From a checkpoint of a small transformer trained on Wikipedia.
Size: 3 heads of 32 (1 for keys and values), MLP 384 SiLU, 1.77M parameters.
Architecture: RMSNorm before each block, rotary positions, untied embeddings.
Each number is 128 + 32 x the weight over its row's rms, rounded and kept within 0 to 255. Layers, rows and columns count from 0. The size above them is the row's rms in percent of the matrix's.

# layer 9 MLP up, 384x96, rms 0.259, rows 213-284, columns 0-95
size [101  94 105  97 105 104 107 104 103  90 105  97 104  88 103 105 105  93 104 112 102 100  98 103 100 101 107  96 100  97 105 107  94 102 111  97  94 106 100  98 105  96 107  98  97  91  98  93  95  98 102  88  90 100  95 105  94  99  95 101 103  96  99 102 100 102  96  98  92 104 103 105]
[[119 118 100  90 112 114 162 164 116 156  98 139  94 136 124 135  54 141 180 106 111 119  97 110 189 101 104 146 142  70 151 143 106 136 124 135 109 136 126 111  79 107 158 161 132 145 143 102 142  92 145 150 161  97  85  49 131  68 111 206 104 124 114 169 108 134 141 189 112 138 119 133 119 143  79 144 128 139 105 132 124 118 111  79  73 170 110 128 127 192 182  35  80 164  98 158]
 [120  91  81 177 151  89 153 121 144 138 114 132 185 131 126 133 199 183 120 152 108  99 101 133 168 130 142 104 117 140 108 141  69 125 135 138 194 141 114 181 130 127 115  68  64 126 123 120 123  83 152 126  96 134 187  87  87 147 132  82 104 164  83 174 147 160 129 105 122  72 103 114 122  79 141  93  62 170  97 112 101 150 130 135 136 156 146 119 122 120 179  70 128 130 194  70]
 [129 154  70 143 111 136 103  65 183 172 188 119 133 171 162 105 140 129 155 137 111 133 178  73 159 100 122 156  73 106 170 168 155 121 167 117  68 154 139 141 106 107 155 140 108 137 128  83 146 120  99 176  93  93 168  74 136 116 137  75 106 180 104 126 140 103 117 114 143 141 116  40 156 133 145  96 176 103 111 103 123 158 113  52 135  92 113 122  95  94 111 137 105  64 142 107]
 [ 79  75 101 173 135 101 161 165 106 152 114 163 107  95 142 167 147 154 152  69 188 159 146 152 113 154  99 179 139 149 109 104  86 118 111  99  97 166 140 132  93 128 154 126 135 217 110 113 115  59 172 131 143  74 129 131 129  96 162 135 102 145  91 143 181 186 131 132 125 135 107 110 151 105  73  89 177 154  87 149 101 123 134 103 163  99  93 128 216 158 156  96 127 110  98 121]
 [ 68 139 115 163 138  98  33 100 153 135 156 115 138 102 127 135  70 123 138 155 142  74 130 170 144  55  91 141 157  92 167 164  70 105 130 182 100 153  86 138 125 131 126 101  98 173 114 129 131 117 111 187  85 167 163 145 131 129 114 118 131 152 136 147 189 152 113 124  96 121 125 119 158 132 140 204 152  69 152 172  64  99 171 113 120 107 128 129  72 136  97 157 100  97 103 153]
 [120 145 140 118 118  79 141 169 106 149  91 127  85 164  96 157 187  96 203 130 137 127 109 130 151 140 101 131 135 109  85 105 157 139 120  82 147 189  89 184 117 152 154 111 118  54 100 186 114 125 182 142  76 151 146 105 125 119  90  92 112 127 129 136  93 163 195  94 117 112 130 134 106 119  51 103  97  89 155  80 178 164 197 140 123 135 127 139 137 172 112 163 175 106 152 149]
 [ 98  95 185 188 152 116 133 136 103 134 131  67  73 131 156 128 167 114 103 169 151  78 109 101 101 116  93  92 134 129 151  90  99 148 144 118 133 168 186 172 122  99  82 131 129 124 192 109 130 139 114  91 206 117 142  93 100  83 114  94 114 180 143 187  68 155 147 103 147 135 146 162 104  89 108 190  71  89 124 101 139  96 142  95 144 153 157 173 168 129 147 129 179 101 115 113]
 [183 109  79  58 181 131 181 142 161 113  96 158 163  70  91 136 167 144 113 106 124 164 128  83 145  96 153 105 130  98 121  55 110  86 132  75 156 156 182 194 109 153 139 127 135 101 117 178 141 146 133 206 119 140 140 145  87 135 111 119 166 109 178 164 124 148 156 199 115 137 119  97 102 154 115 121 118 113 132  99 149 132 139  70 144 199 134 172 143  93 155 125 136 122 150 111]
 [150  86 159  96  80 145 109 161  95 101  96 151 153 119 109  96 148 136  86 105 197 137 136 117 108 122 123  73 175 130 152 169 142 136 130 153 132 121 124  90  97 151  83 193 112 111  75  53 141 128 109 161 109 106  54 148  65 146 150  70 106 115 138 153  65 145 132 127 140 157 135  71 131 128 109 156 132 116  84 133  54 183 132  72 185 145 154 106  99 134 125 105 117 134 171 136]
 [134 123 156 144 142 149  61  92 141 107 124 138 134  74 112 160 138  94  59 130 146  92 119 141 135 155 174  85  37 156 134 124  75 120 174 146 103 153 150  71 178 114  88 117 166  99 168 119 128 183 124 160 163 154 136 141  94  73 116  89 133 126 144 132 141 156  73 157  96 120 160 149 144  93 110 112 152 157 167  57  95 112 129 182  92  92 101 152 115 168 156 140 161 137 175  88]
 [141 110 148  84 165  97 144 119 124 172 152 151 126 150 168 123 163 141 126  97 162 115 167 105 143  81 150 139 109 158 178  79  72 153 139 132  85 117 140 123 144 113  92 115  77 110  79 137 112 154 162 138 123 132 115 147 124  74 170 129 149  94 105  80 129 166 140 159 126 179 106 111  90 125  84 166 156 191 109  72 159  92 122 128  66 203  82  92 126 109 142 100  96 140 201 202]
 [ 86 135 170 130 165 121  90 120 118 126 149 137 121 206 133  72  79 167 100 131 131 161 116 104  88 101 147 155 146 178 176 141 114  80 125 107  75 163  70 143 146 136 122 161 105 109  58  85  82 117 109 159 106 139 153 149 132 118 113 179 163 169 110 143 190 147  61 163 156 151 163 190 111 111  99  88 133 125 134  89 119 134 131 140  81  86  71 126 132 118 139 123  58 131 168 112]
 [113 107 108 122 152  78  60  72 124 150 119 190 136  83  90 112 150 179 105 203 100 118 163 199 132  46 123  96 133  74 158 164  80 134 142 101 147 131 139 133  99 119 103 148 117 148 100 138 134 132 133 150 116 127  99 128 133 143 148  99 132 207 122 139 142  88  75 181  98  84  64 127 148 151  98 101 128 133 170  61 156 154 135 122 174 157 118  90 147 131 117 110 163 115 123 106]
 [165 162 165  73  88 119 133 187 121 170 136 128 182 110 106 155 140 138 144 113 124 141 101 158 142 131 128 189 131 119  75 134 150 242 150 102 161 114 120 149 112 168 153 132 142 149  38 143  60 118 131 108 105 176 119 109 114 147 116 120 143  97  97 135 134 117 170 162 157 146 168 111 141 163 129 181 152 195 160  63 177 140 144 104 127  88 118 164 109 154 136 138 125 128 171 162]
 [157 128  93 151 132 117 128 135 139  37 122  63 163 138 144 139 183 141 132 134 116 151 129  60 132 100 129  91 127 132 165 187 116 161 121 151  82 170 146 131  96 128  82 128 104 130 129 145 183 174  75  49  69 133 154 124 112 101 174 123 114 140 157 118  26 132 113 145 134 131 161 155 134 157 130 142 120  79 123  92 114  73 161  68 122 168 149 111 131  98 116 160 141 117  85 151]
 [107 132  90  89 146  88  93 166 107 110  73 102 100 136  95  36 125 181 134 144 128 160 181 152 155  55 152 121 169 175 171 187 174 133  96 100  79 159 174 128  75  99 166 164 131 196 107 130 118 124 107 127 139 121 135 118 129 147  80 123 106 104 100  99 111 128 101 122 177 156 153 125 151 174 128 168 145 116 156 134 135  96  93 106 108 143 117 159  80 138 173 129 145 137  58 110]
 [175 184 120 136 146 172 132 152 128 134 143 129 155 163 157 143 138 114  78 140 140 104  99 184 136  76 136 111  63 125 156 140 137 120  33 178 138 114 122 140  70 133 166 156 184  91 125 149 102 123  82 146 148  98 193 125 156 134 160 124  99 103 122  96 140 169 140  32  84 143  68 167 109 176 118 107 109 147 155 147 128 136 149 140 104  79 167 149  97 121 154  80 113  89 124 115]
 [111 154  96  94 108 116 109 117 157 131 145 180 113 128 122 119 146 175 123 107 118  84 174 201 136 110 125 108  66 142 135 131 139 119  96  76  73 182 140 164 146 183 106 112 130 131 106  96 132 182 114 184  90 138 123 158 145 109 114 110 128  93 126  81 166 156 100 135  77 143 180 177 155  82 132 121 111 140 175 107  50  65  93 172 177 135 112 138 201 121 106 100 140 144 130  80]
 [102 174 114 136 159 156  98 123 159 109  98 122  97  24 148 144 175 104 175 165 124 115 135 130 113  80  88 162 131 124 149 166 122  66 127 162 101 105 102 162 134  85 178 135 119 109 111 145 112  66 167 127  91 175 176  90  97 130 130 119  94 142  76 198 101 144 120 142 137 185 191 113 140 111 160 162  86 101 110  91  49 156 152 115 150 113  92 126 142 112  98 129 136 142 100 126]
 [132 144 169 137 132  93 136  85 122 129 106  91 124 159 157  93  98 157 143 159 179 122  98 110 126 145 159  71 159 134 150 114 112 148 100 185  66 150 120 151  76 112  76 121  96  89 189 149 134 129 131 119 109 207 157 130  92 124 113 122 126 132 190 178 127 144  84 166 163 131 103  85 104 102 145 117 112 127  52 133 172  84 200 136  85 158 151 124  88 131  80 194 159 110 104 115]
 [150  95 111 108 221 148 143  79 176 181 196 123 156 133 126 115 167 201  99 150 144 157  78 122 120 147 154 109 150 109 155  90  82  88 138 161  96 142 157 110 152  80 119 157 128 105 135 141 162  89 122 155 100  91 149 124 169 102 136 152  93  93 144 154 112 154 141 138 198 108 168 113  98  49  86 124 178 126 127 166 121 124 149 104 166 131 145 148 107 156 138 145  64 163 170 131]
 [104  75 146  82  87 131 123 158 114 152 155 110 109 135 127 119  90 106 142 101 143 152 137 120 150 179 165 164  94 109 139 162 121  93 137 141 184 134 103  73  57 154 126 149  92 149 100 120 130 108 103 123  91  77 131 185 115  67 132 124 126 136 178  96 164 148 111 110 137  80 199 122 153 128  84 115 157 172  93 110 167 179 132 109 157  89 149 147  94 185 199  90 132 156 152 203]
 [105 175 168 146 196 182  97 131 129 102 134 108 124 115 122 128 169 162 130 102 151 157 145 140  76 128 119 179 140 136 127 139 123  88 106 155  74 153 110 167 127 149  74  51 116  69 132 140 132 212 122 135  95 152 101 110 166 199 157  97  88 162 134 138 118 150  91 157 133 140 132 168 156  99 182 129  74 111 113  87  93  96 105 102 106 137  71 105 115 131 152  62  97  83 129 133]
 [ 75 133 162 125  89 132  85 151 140 130 145 107 157 109  95 152 145 124 165 181 126  64  76 180 121 135 170 156 151 130 119  90 163 180 123 114 142 138 141 130 104 143  83 120 113 163  99 136  49 180 110 118 102  83 101 176  96 116 152  83 118  96 146 186 119 128 108 143 146 196  94 159 114 152  98 130 152 118  77 133  79 151 156 126 200  78 132 122 133 173 200 147 132 127 172 100]
 [ 89 130 143 166 146  55 108 139  80  88 155  93 143 106  85 132 142 100 144 105 107  99 141 148 138 144  88 138 122 131 140 104 186 127  56 150 104 111 123 213 144 124 124 171 136 155 137 218 148 165 219 154 104 145 139  74 129  65 188 140 149 157 149 125 104 142 158  94 138 111 154 110 136  97 116  79 130 107 109  93 123  75 159 163 124  94 127 109 123 172 140 144 123 119 180 130]
 [154 136 115 153 162  88  93  93 163 115 137  67 164 149 147 147 112 125 158 126 103 118 155 159 162  56 113 128 145 153 133 168  97  52 124 169 141 138 121 149  87 134 164  95 129 137 105 102 161 108 177 181 105 161 128  91 174 129 158  87 109 150 132 170 106  50 141  78  77 143 151 135 154 110 113  68  99 102 169 174 140 125 159 159  89  70 148 168  98 123 159  91  80 107 142  88]
 [ 79 121 200 107 109  70 115 121 150 114 136 121 165 168 135 130 106 180  84 110 111 155 116 100 105 116 148 139  82 119 133 203 112 136  96 171 154 144 176 146 164 137 140 177 192 166 101 118  91 115  74 146  82 136 161 140 130 108  64 121  81 117 125 169  98 133  98 207 104 180 147 140 116 135 110 161  77 167 118 119 111 159 132 137 146 112  53 124  91 178 155 136 167 128 153 111]
 [ 69  95 152 127 167 111 125 146 153  97 122 154  77 117 137 120 129 197  86 157  68 108  77 167  95  80 118 152 156 139 129 136  63 132  80 124 139 137 162 118 124 122 176 128  96 143 109 145  87 159 108 130 130 185 110 152 119 142 167  88 146 176 154 173 140 151 162 126 110 107 101 139  31 125  78 141  93 155 136  63 114 129 153 117 165 176  75 153  92 135 173  84 163 137 105 150]
 [103 157  86 101 169 158  89 107 149 161 144 154 136 108  79  62 141 163 122 119 130 106 113 189 154 133 147  52 169 134 129  65 119 128  69 127  95 142 103 149 146 103 166 162 100 175 180 117 168  58 147 143 107 101 102 152 163  91  52 142 117 154 115  85 134 133 172 141 169 145 137 213 143 107 133 134 132 102  93 126 119 144 113  97 163 129  89 102  91 119 147  79 120 109 156 160]
 [128 145 136 113 177 166  77 157 173  91 164 101 124 183 196 106 156 146 164  80 113 108 116  98  66  87 106 168 111 145 221 176  95 101 115 120  96 167 120  93 134 198 136 126 154  98 153 120 140 104 166 102  94 152 131 191  84  89 127 150  86 124 140 157 100 146 127 145 129  94 171 120 119 101 163  99 146 156 153 118 132 135 118  70 119 126  72 103 100 119 137 159  98 103 179 145]
 [143 132 159  76 130 134 137 134 129 148 123 100  53  33  41 151 105 114  82 111 169 115 124 161 114 142 173 139 151 150 141 110  88 136  89 143 175  95 122 177  65 106 152 161 101 148 114 128 108 217  94 129 101 130 137 174  80 109 104 133 110 133 150 136 117 140 127 132 152 135 168 148 131 104 137 127  93  93 119  74 194 156 112 157  79 192 100 138 120 170 150 104 143 121 107 153]
 [136 167 166 162 116 115 185 165 110 155 137 141 110 126 102 122  88 138 119 178 248 100 120 169 144 133  99 169 128 131 107 144 109 189 126 210 128 141 134  89 153 124 137 182  92 126 100  81 143  65 109 113  99 144  87 173 131 106 142 120 133 116 174  95 156 125 133 103 161 172 121  99 162 121 178 128 148 124 131 171 138 142 168 135 189 106  94 182 170 131 128 156  95  83 100 146]
 [127 133 110 142 102  69 104  61 125 157 124 136 114  92 199 109 121 121  92 155 218  97 111 127  81 108 141 105 170  80 165 142 147 119 119  99 118 157 141 127 177 106 124 171 112 175 137 122  88  82 126 124 100 194 126 150 143  81 120 149 131 151 105 111  77 116 132  93 110 173 142 152 105  35  85 132 166 126 141 140 189 119 108 113  64 153 145 109 157 127 146  83 169 128  96 162]
 [107  98 124 154  95 115  53 179 132 158 111  61 110 166  77 142 116 126 111  99 180 140 162 103 123 145 152 116 130 108  67 135  96  53 142 106 105 139 127 161 139 138 124 197  88  92 141 156 111  76 105 163  78 166 115  93 107  87  98 120 142 159 167 118 124 136 140 150 185 150 112  66 121 171  76 120 153  93 110 107 132  77 139 119  90  97 129  55 126 152 154 110 163 146 174 126]
 [139 161  95 102  91  85 116 140 136 140 110 111 183 146 146 118 120  61 137 119 131 166 145 129 129 139  80  92 145  92 143  79 114 128 141 201 120 133 180 128 147 158 132 171  94 140  73 104 148 106  85 126 152 125 149 130 133 105 161 109 139 134  85  58  20 129 164 171 111 162 147 123  73 152 109 157 175  55 122 118 140 116 127 140 103 179 152 120 104  86 158 199 123 103 147  95]
 [140 132 163  95 135 127  91 124 132  74 110 109 150 156  94 127 110 104 144  90 141 136 106 119 127 161 150 123 113 151  92 131 111 111 125 160 154 153 127 128  99 130  66 129  88 120 220 131 120 189 162 111 117 121 105 176 176 120 148 149  93 123 164  85 129 190 133 190 113 110 104 126 227 131  52 184 116 116 108 161  63 176  83 133 126 102  92 160 184 170 156 104 130 120 153 123]
 [ 93 144 120  71  86  99 169 173 129 103  92  90 151  92 147 130  97  68 161 143 218  91 143  90 130 116 137 102 118  48 162 126 190  97 131 135 163 146 120 129  95  73 140 139  93 175 142 137  82 118 133 101 182 135 146 113 118 123 121 122 138  97  98 141  94  63 155 184 140 129  95 174 156 127 154 163 136  76 162 134 144 120 204  71 107 116 164 139 130 114  92 140 128 144 108 126]
 [126 103 158 100 118 173  97 121 125  72 196 128 146 115 137 117 112 198 166 142 214 178 135 156  69 120  66 116 158 122 169 152 131  88 103 105 137 132 181  84 178  58 125 153 126 116 117 144 122 132 100 119 163 113 106 154 135  80 148 159 166 129 173 170 126 157 158 122 116 113 127 103 148  94 104  83 127 125 115 160 135 108 137 106 130 130  85  91 156 145 172  25  94 122 114 136]
 [164 150 155 143 133 110 139 134  62 145 114 120 153  86 117  89 121 115 129 164 133  65 124  88 142  96 101 123  85 117  64  86 134 128 113 101 134 160  99 141 138  99 165  96 170 145 119 197 116  69 129 131 126 120 128  93 116 141 100 161 102 218 108 108 175 217 100 129 129  96  88  85  60 166 103 106 119 118 160  84 183 165 132 125  71 120 152 156 113 153 112 127 155  98  92 105]
 [103 133 127 119 200 163 199 208 156 189 101 103 134 182 117 149 133 136 140 109  87 159 144 119 139 138 148 189 130 164  68 123 131 139  99 100  50 164 136 118 145 103 124  90  84 141 118 140 168 173 143 108  68 128 124 107 108 125 142  63  76 134 176 164 105 181 121 110  96  93 141  85 170 155 152 165 105 150 138 109 105  90 140 131  76 136  89 165 126  94 106 129 125 106 116 139]
 [130 141 160  88  94 140 199 178 134  98 123  97 141 104 151 110 168 144 165 159 137 175  64 103 140 164 169 139 161 110 154 121 161 103  87 155  67 108 117 166 124 142 146 129 107 154 118 130 147  62  83 142 111 112 165  82 149 165 102 181 117 160 149 156  71 104 119 144 165  99  99  71 100 152 128 130 114  64  89 103 127 110 129 143 124 125  77 153 216  63  96  91 120 129 128 129]
 [129  77 165 112  77  68 157 130 108 112  92 125 111 150 140  94 164 152 172 137 148 141 136 179 108 120 157 180  84 211 111 134  78 173 119 184 121 164 141  89 106 159  98 147 144 145 235 155 166 101 124 107 175 161 124 154  86 131 140 134 145 111 140 182  58 130 143 118 116 142 171 128 101  97 135 167 115 153 128 127 124 176 139 115 159 157 121 123 155 163 151 102 146  95 115  68]
 [ 77 140 176  47 151  98 102 130 100 136 123 101  89 129 159 145 141 179  75 117 155  90 102  64 109 151 117 161 132 107 147 134 134 112  79 174 100 157 150 114 107 162 101 137 117 153 188 154 149 183 170 155 100 149 116  85 160 127 120 170 102  73 168 204 113 144  82  63  84  50 115 117 148 125 147 150 121 113 105  99 143 152 123 105 160 116 179 147 142 126 102 110 143 107 113  94]
 [131 150 135 103  63 131 126 179  70 134 161 150 139 142  87 148 116 115 111 162 137 182 152 128 157  86 158 102 125 186 171 140 150 186  96 111 137 161 142 174 101 180 158 122 138 210 162 114 127 109 122 162 170 112 162 145 120 117 100 123 130 141 141 154 160 123 148 106 204 183 163 116 162 127  94 173 115 118 173 117 119 150 147 194  64 109 132  62 127 153 117 186 135 131 174 151]
 [172  74 130  80 120  97 120 118 149 162 146 194 109 114 148 137 138 122 164 188 184 132 113  94 154 139  79 135 115 111 145  73 116  96 105 111 141 141  79 125 125 141 105  84  94 148  77  98  82 143  78  96 119 100 115 142  65 157 186  91 130 115  76 156 161 145 110 154 111 148 178 178 154 141 157 107 158 107 119 120 163 109 119 113 102  96 149  85 163 203 130 133 109 134 171 209]
 [133 115 127 130  37  61 138 101 124 101 197 172 104  90 147 138 178 170  90 139  78 120 113 150 152 120 117 157 139  80 155 130 168 103 125 105 163 163 156 123 157 141 149 147 149 187 177 120 133 103 112 107 144 120 142 102 187 152 110 141 101 214  81 121 138 143 124 150 153 101 190 129 146 106 124  45 158 126 181 107 120 134 106 110  97 153  65 130  99 118 146  84 109 126 155 117]
 [119 128 132 115 140 135  89 196 191 150 110 154  97  79 122 122 163 141 153 155 190 164 141 175 121 131 102  94  88 123 153 122 127 185 128 104 125 149 131 144 132 122 140 131 154 212  53 116 162 165 117 169 160 115 112 131  92 136 137 139  32  92  96 107  72 135 162  91 116 185 117 105  89 113  98  81 115 140 159 148  87 118 131 125 115 109 176 188 139 131 121 158 146  90 148  72]
 [179  60 175  70 145  97  98 151 110 137  96 179 140 143 158 113  95 112 123 218 163 124 173 154 153  95 138 125 109 120 114 125  76 183  97 170  95 172 133 100 131 109 135 121 100 114 144 148 132 133 104 105 119 148 164 186 110 131  61 137 103 128 157  92 196  69 131 105  77  93 129 130 171  82 125 134 118 118 156 136 150 152  96 131 176  66 155 140 157 139 159 189 152 139 131 146]
 [ 97 124 161 103 136 138 107 161 162 124 151  96 106 108 170 179  97 173  95 102  61 128  50 119 164 120 104 133 162 100 113 131 147 156 127 124 178 134 132 110 170  65 116 126  95  99 153 153 133  90 111 112 146 129 179  81 139  90 190 100  99  65 121 133 147 141 138 111 146 184 130 104 103  78 159 169 131 156 104  65 172  82 173 127 125  56 138 133 116 133  97 114 134 206 143 114]
 [120 122 150  76 115 104  56 137 123 132 196  32 127  82 135  85 121 135 134 131 164 111 152 169 126 135 123 139 112 130 161 163 190 135 125 127 126 136  80 165 172 114  96 134 129 128 113  85  98 142  89 146 173 113 129 177 113 118 142  73  95  95 163 122 108 118 130 130 144  72 136 110 138 110 106 160 141 127 104 162  96 163  48  73 163 129  90 205 113  74 167 135 115 105 180 143]
 [134 153  64 178 125  94 188  91 168 184 160 170 139 126 165 132 148 130 121 158 191 147 156  89 164  93 126  90 128 120 114 148 157 143  95 122  91 161 167 130 153 132 142 108  94  94 145 100 128  86 158  92 111  79 167  98 141 100 128 105 180 106 119 131 128 139 116  71 161 153 161 157  89 139 104  91 148  93 184 162 148 122 120  93  67 104 161 150 152  94 207 163  67  93 130 141]
 [187 185 123 103 179 121 105 159 107 137  99 116 108 106 117 143  57 156  99 172 170 119 141  81 114 101  89 120  58 144  78 152 126 137  55 132 148 123  83 110 154 110 120 152  66  88 100 114 158 154 135  90 147 161 146  83 137 127 135  89 155 166 159  79  81 121 185 136 122 144  93 164 165  88  93 164 121 180 166 103  97 173 125  71  95 122 110 136 154 147 132 119 159 118 100 155]
 [ 93 119 124 148 107 148 160 136  86 121 118 141 111 115 148 133 107 127 108 150 101 100 157 127  73 137  85 150 131  72  92 137 192 161  88 120 114 161 150 175 158 206 133 109  66 109  92 134 143  80 157 121  92 142 128 118 123 136 114 141 120 168 127 172 175 137 148  76 133 115 143 122 162 104 126  91 177  43  95  98 201 125 119 127 166  92  93 121 164 132 194  96  85  86  58 126]
 [ 70 164 103 151 167 213 111 108 108 135 125 110 216 125 129 128 115 127 165 120 151 153 150 112  97 112  31 105 143 155 142 134  81 183 134 169 121 163 136 161 104 100 135 127  75 135 102 112 145  44 141 147 118 161  98 176 140 110 137 126 145 153 148 145  78 157 123 181 157 134 146 103 137 129 129 157 147  80 140 170 124  69 158 124  83 117 101 189 184 160 152 127 127 114 143 139]
 [109 165 102 106  80 100 143 139 139  82 111  88  83  94 107  90 154 156 117 131 147 126 159 146 147 114 138  97 100 117  79 128 138 151  92  92 141 131  74 104 135 112 150 184 165  82 190  93  96 187 113 161 149 155 111 114 202 110 156 120 114 128 154 162 129 152  85 122 179 168 105 110 134 166  84  69 141 116 193 154 145 103 180 119 101 129 158 125 130 120 176  56  50 141 140 129]
 [118 125  99 149  89 125 169 150 167 119 154 150 103 138 138  96 100 186  80  92 137 123 106 160 112 114 165 163  54 125  91 169 142 159 151  71 121 117 184 128 112 163 153 131  72 169 166 157 156 171 107 126 123 173 129 178 198 125 141 133  44 191 120 166  79 138  98 129  95 152 132 128  86  81  72 149 113 150 124 184 137 110 165  90 143 121 149 121 134  97 176 127 149 157 133 139]
 [ 99  64 102 109  85 137 210  83 117 182 121 101 129 162 132 108 214 159 117 155 165 163  88  97 117 147 130  87 181 110 153 100 138 147 135 139 131 151 108 130 103 145 142 148 117 173 107 152 144  60 138 135 151 141 162  69 120 112 120 141  84 123 150 212 134  67 159 138 117 105 131  46 133 100 128 143 108 112 144 146 147 147  92 137 160  72  91 134  99 131 114 120 142 190 147 155]
 [104 141 202 128 139 156 132 135 100 156 126  65 113  90 150 155 126 141  99  50 131 131 117 129 117 105 154  90 116 132 177 185 161  98 102 163 168 134 136 103  99 126  65 195 129 131 114 151 111 210  73 180 127 137  98 166 135 145 159  76 153 154 138 147 177 144 136 205 162 173 143 121 128 173 116 115 173 171 102  89 172 119 176 110 128 147 111 125 165 112 122 107 144 127 102 101]
 [125 157  93 119 152 121 123 175 116 155 113 108 120 116 102 137 170 152 199 100 164  76  92 101 122  63 122 136  54 151 159  68 112 129 131 180 113 139 112  46 101 113 125 163  98 161 176 149 162 173 140  97 154 170 119 125 169 128  96 115 177  98 154  87 126 158 138 108 151  35  86 137 126 110 138 145 139  48  93 133 139 120 159 101  99 113 134 186 103 136 109 136 122 139 111 112]
 [143 131 107 167 142 140  86  81 114 140  45 165 136 126 134  62 114 193  84 106 139 116 114 145 121 133 125 120  86  57 108 154  60 124 108 136 147 123 129 155  99 109 179 139 144 188 156  76 149  79 127 130 139 140 124 163 171 143 129 177 103 158 144 234 190 164 154 124 155 113 134 118 127  96 104 139 146 160 148 153 128 152 174 156 107 184  94 119  96 155 116 174 114 120 145 112]
 [ 72 111 168 129 123 135 159 169 162 182 109 149 139 131 138 141 141 131  81  96 107 142 125  90 147 159 155  57  56 116 171  99 137 151 133 113 149 148 107 181  89 109 109 169 105 113 109 170  89 169 104 156 161 119  66 150 121 151 114 137 138 135 114 161 135 133 120 136 130 189 200  89 186  86  99 165 133 162 137 101 138 148  41 133 119  71 143 161 124  86 138  88 137  80 156 160]
 [169 159 128 155 104 143  98 178 137  80 119 152 139 110 163 132  95 181 158 137 161  84 134  54 131  44 126 119 112 136 147 184 126 117  54 184 142  59 118 110 139  93 155 120  88 115 147 144 115  76  88 143 114 188 129 126 190  87 160  72  83 146 142 154 160 158 108 110 105 130  89  93 117 110 133 134  90 138 176 173 104 129 103  67 115  99 122 116 122 147 118 133 161 163 107 118]
 [146 162 105  89 146 120 178 191 115 138  88 103 103 119  99 118  94 142 153 133  79 114 137 157 117  58 100 123 156 152  57  92 125 101  68 157 109 136 184 145  91  86 120 108 120 154  72 177 113 133 172  94 103 119 130 133 136 149 204 115 154 160 139 168 115 123 103  97  87  84  55 193  64 111 152 118 118 129 144 101  66  86 138 118 118  94 106 135  95 150 118 138 104 126 111 106]
 [140 130 179 142  74 123 121 133 162 118 105 170 181 177 111  94 138 116  86  56 170  69 146 125 141 145 111  79  67 127 106  90  62 106  82 190 134 122 148 152  88 154 120 121 127 185 129 124 164 127 145  74 142 109 159 115  82 157 129 149 178 129 115 148 153 149  94  95 103  63 110  84 181  91 150 114 104 115 103 102 112 129 143 125 143 124 116 107  78 146 113 108  87 147 182  71]
 [109 155 117 146 176 126 122  93 145 167 169  92  89 106  99  89 130  99 149 161 104 135 119 137 114 132 152  73  86  81  97 150 153 108 104 153 128 141 124 132 154  46 131 123 103 149 179 139 114 164 157 120 106 149  78 151 178  82 172  96 159 110  90 175 134 152 143 112  95 133 156 123 185 104 102  82 230 106 168 128  81 124 123  99 108 100 179 121 144  60 142 151 153 134 105 187]
 [124 106 183 150 113 110 120 150 113 121 119  73 117 125 152 161 104 149  59  83  95 105 121 103 120 100  92 184  82 109  73 172 106 161 125 130 132 130 128 124 116 167 190 161  97  87 167 132 130 192  84 109 147 205 176 160 130 161 159  87 133  79 126 116 148 140 162 105 156 118 103  96  86  89  97 142 108  60 156 112  93 130 174 115 126  79 111  92 158  97 169 145  91 121  86  97]
 [145  55 121 108 136 132  80 142 121 118 130 129 112 142 110 131 156  91 110 147 102 175 135  98 104 130 193 116 157 115 151 170 138  87  95  44  93 184 138  72  99 121 127 114 139 107 175 148  64 101 108 151 116 109 152 125 108  83 118  95 133 148  98  73  77 195 140  98 155 132 155 105  94 116  73 162 137 122 216 139 124 141 127  77  49 126 103 112 136  90 152 143 101 124 113 108]
 [103  72 182 174  76 125 143 146  90 150 147 118  89 112 117 152 197 128 108 115 139  76  97 121  97 104 138 184 129  95 124 185  54 181  85  95 109 118 106 178 119 139  80 123 107 120 117  82 139 155 108 134  94 144 137  53 146 163  71 133 147 130 107  91 141 176  87 117 125  99 120 169 155 101 117 169 149 136 156 125 117 146 127 129 178  95 109  89 187 131 145  84 146  73 159 145]
 [112  87 146 121 168 129  80 154 139 111  65  88 140  64 151 159 134 106  93 120 115 105  85 169 154 111 144 145 106 135 175 184 161  74 163 102 159 124  73 123 182 135 114 112 113  95 140 124 147 175 144 103 113 152 175  74 139 156  67 157 120 117 105  93 177 155 144 136  72 134  99 131 159  46 114 104 158  94 153  91 135 110 125  63 111 156 114 139  92  93 148 172 114 158 125  74]
 [107 174 152 131 131 137 141 160 109 150 134 130 100 150 151 113 103 147 110 126 161 150 118  83 182 105 165 178  92  52 110  84 140  98 127 112  97 136 187 180 130 142 107  80 105 132 171  77 152 220 103 144 117 169 143  99 174 138  86 172  92  73 175 171 118 174 190 133 152 115 130 132 158 105 159  97  70 108  80 101 137 124 129 143  98 127 158 137 144 161 101 104 134 139 132  67]
 [107  98 124 109 126 160 135 117 144 153 146  75 140 119 194 123 128 141 151 121 161 139 189 140 129 106  78 158  70 162 129 122 133 141 108 128  76  67 198 123 148 144 140 177  33 111 160 182 157  42 108  99  95 195 117 125 160 119 179 155  78 132 132  97  95 101 131 120 107 141 173 134 152 141  81 132  93 129 136  74 136 167  97 130 158 121 103 106 129 175 116  95 135 151 122 101]
 [149 160 138 146 135 137  82 158 110 113 147  47  79  51  70 138 144  95 126 124 127 152 139 156 119 206 133 132  99 125  92  55 113 154 123  71 100 131 103 129 117 109 171 125  57 119  87  84 157 112 133 107 139 117 112 126 169  77 160 152 101 156 108  60 168 122 134 147 171 111 137 121 117 163 119 135 137  96 136  81 102 128 214  74 112  90  89  90 119 108 124 141 143 129 112 124]]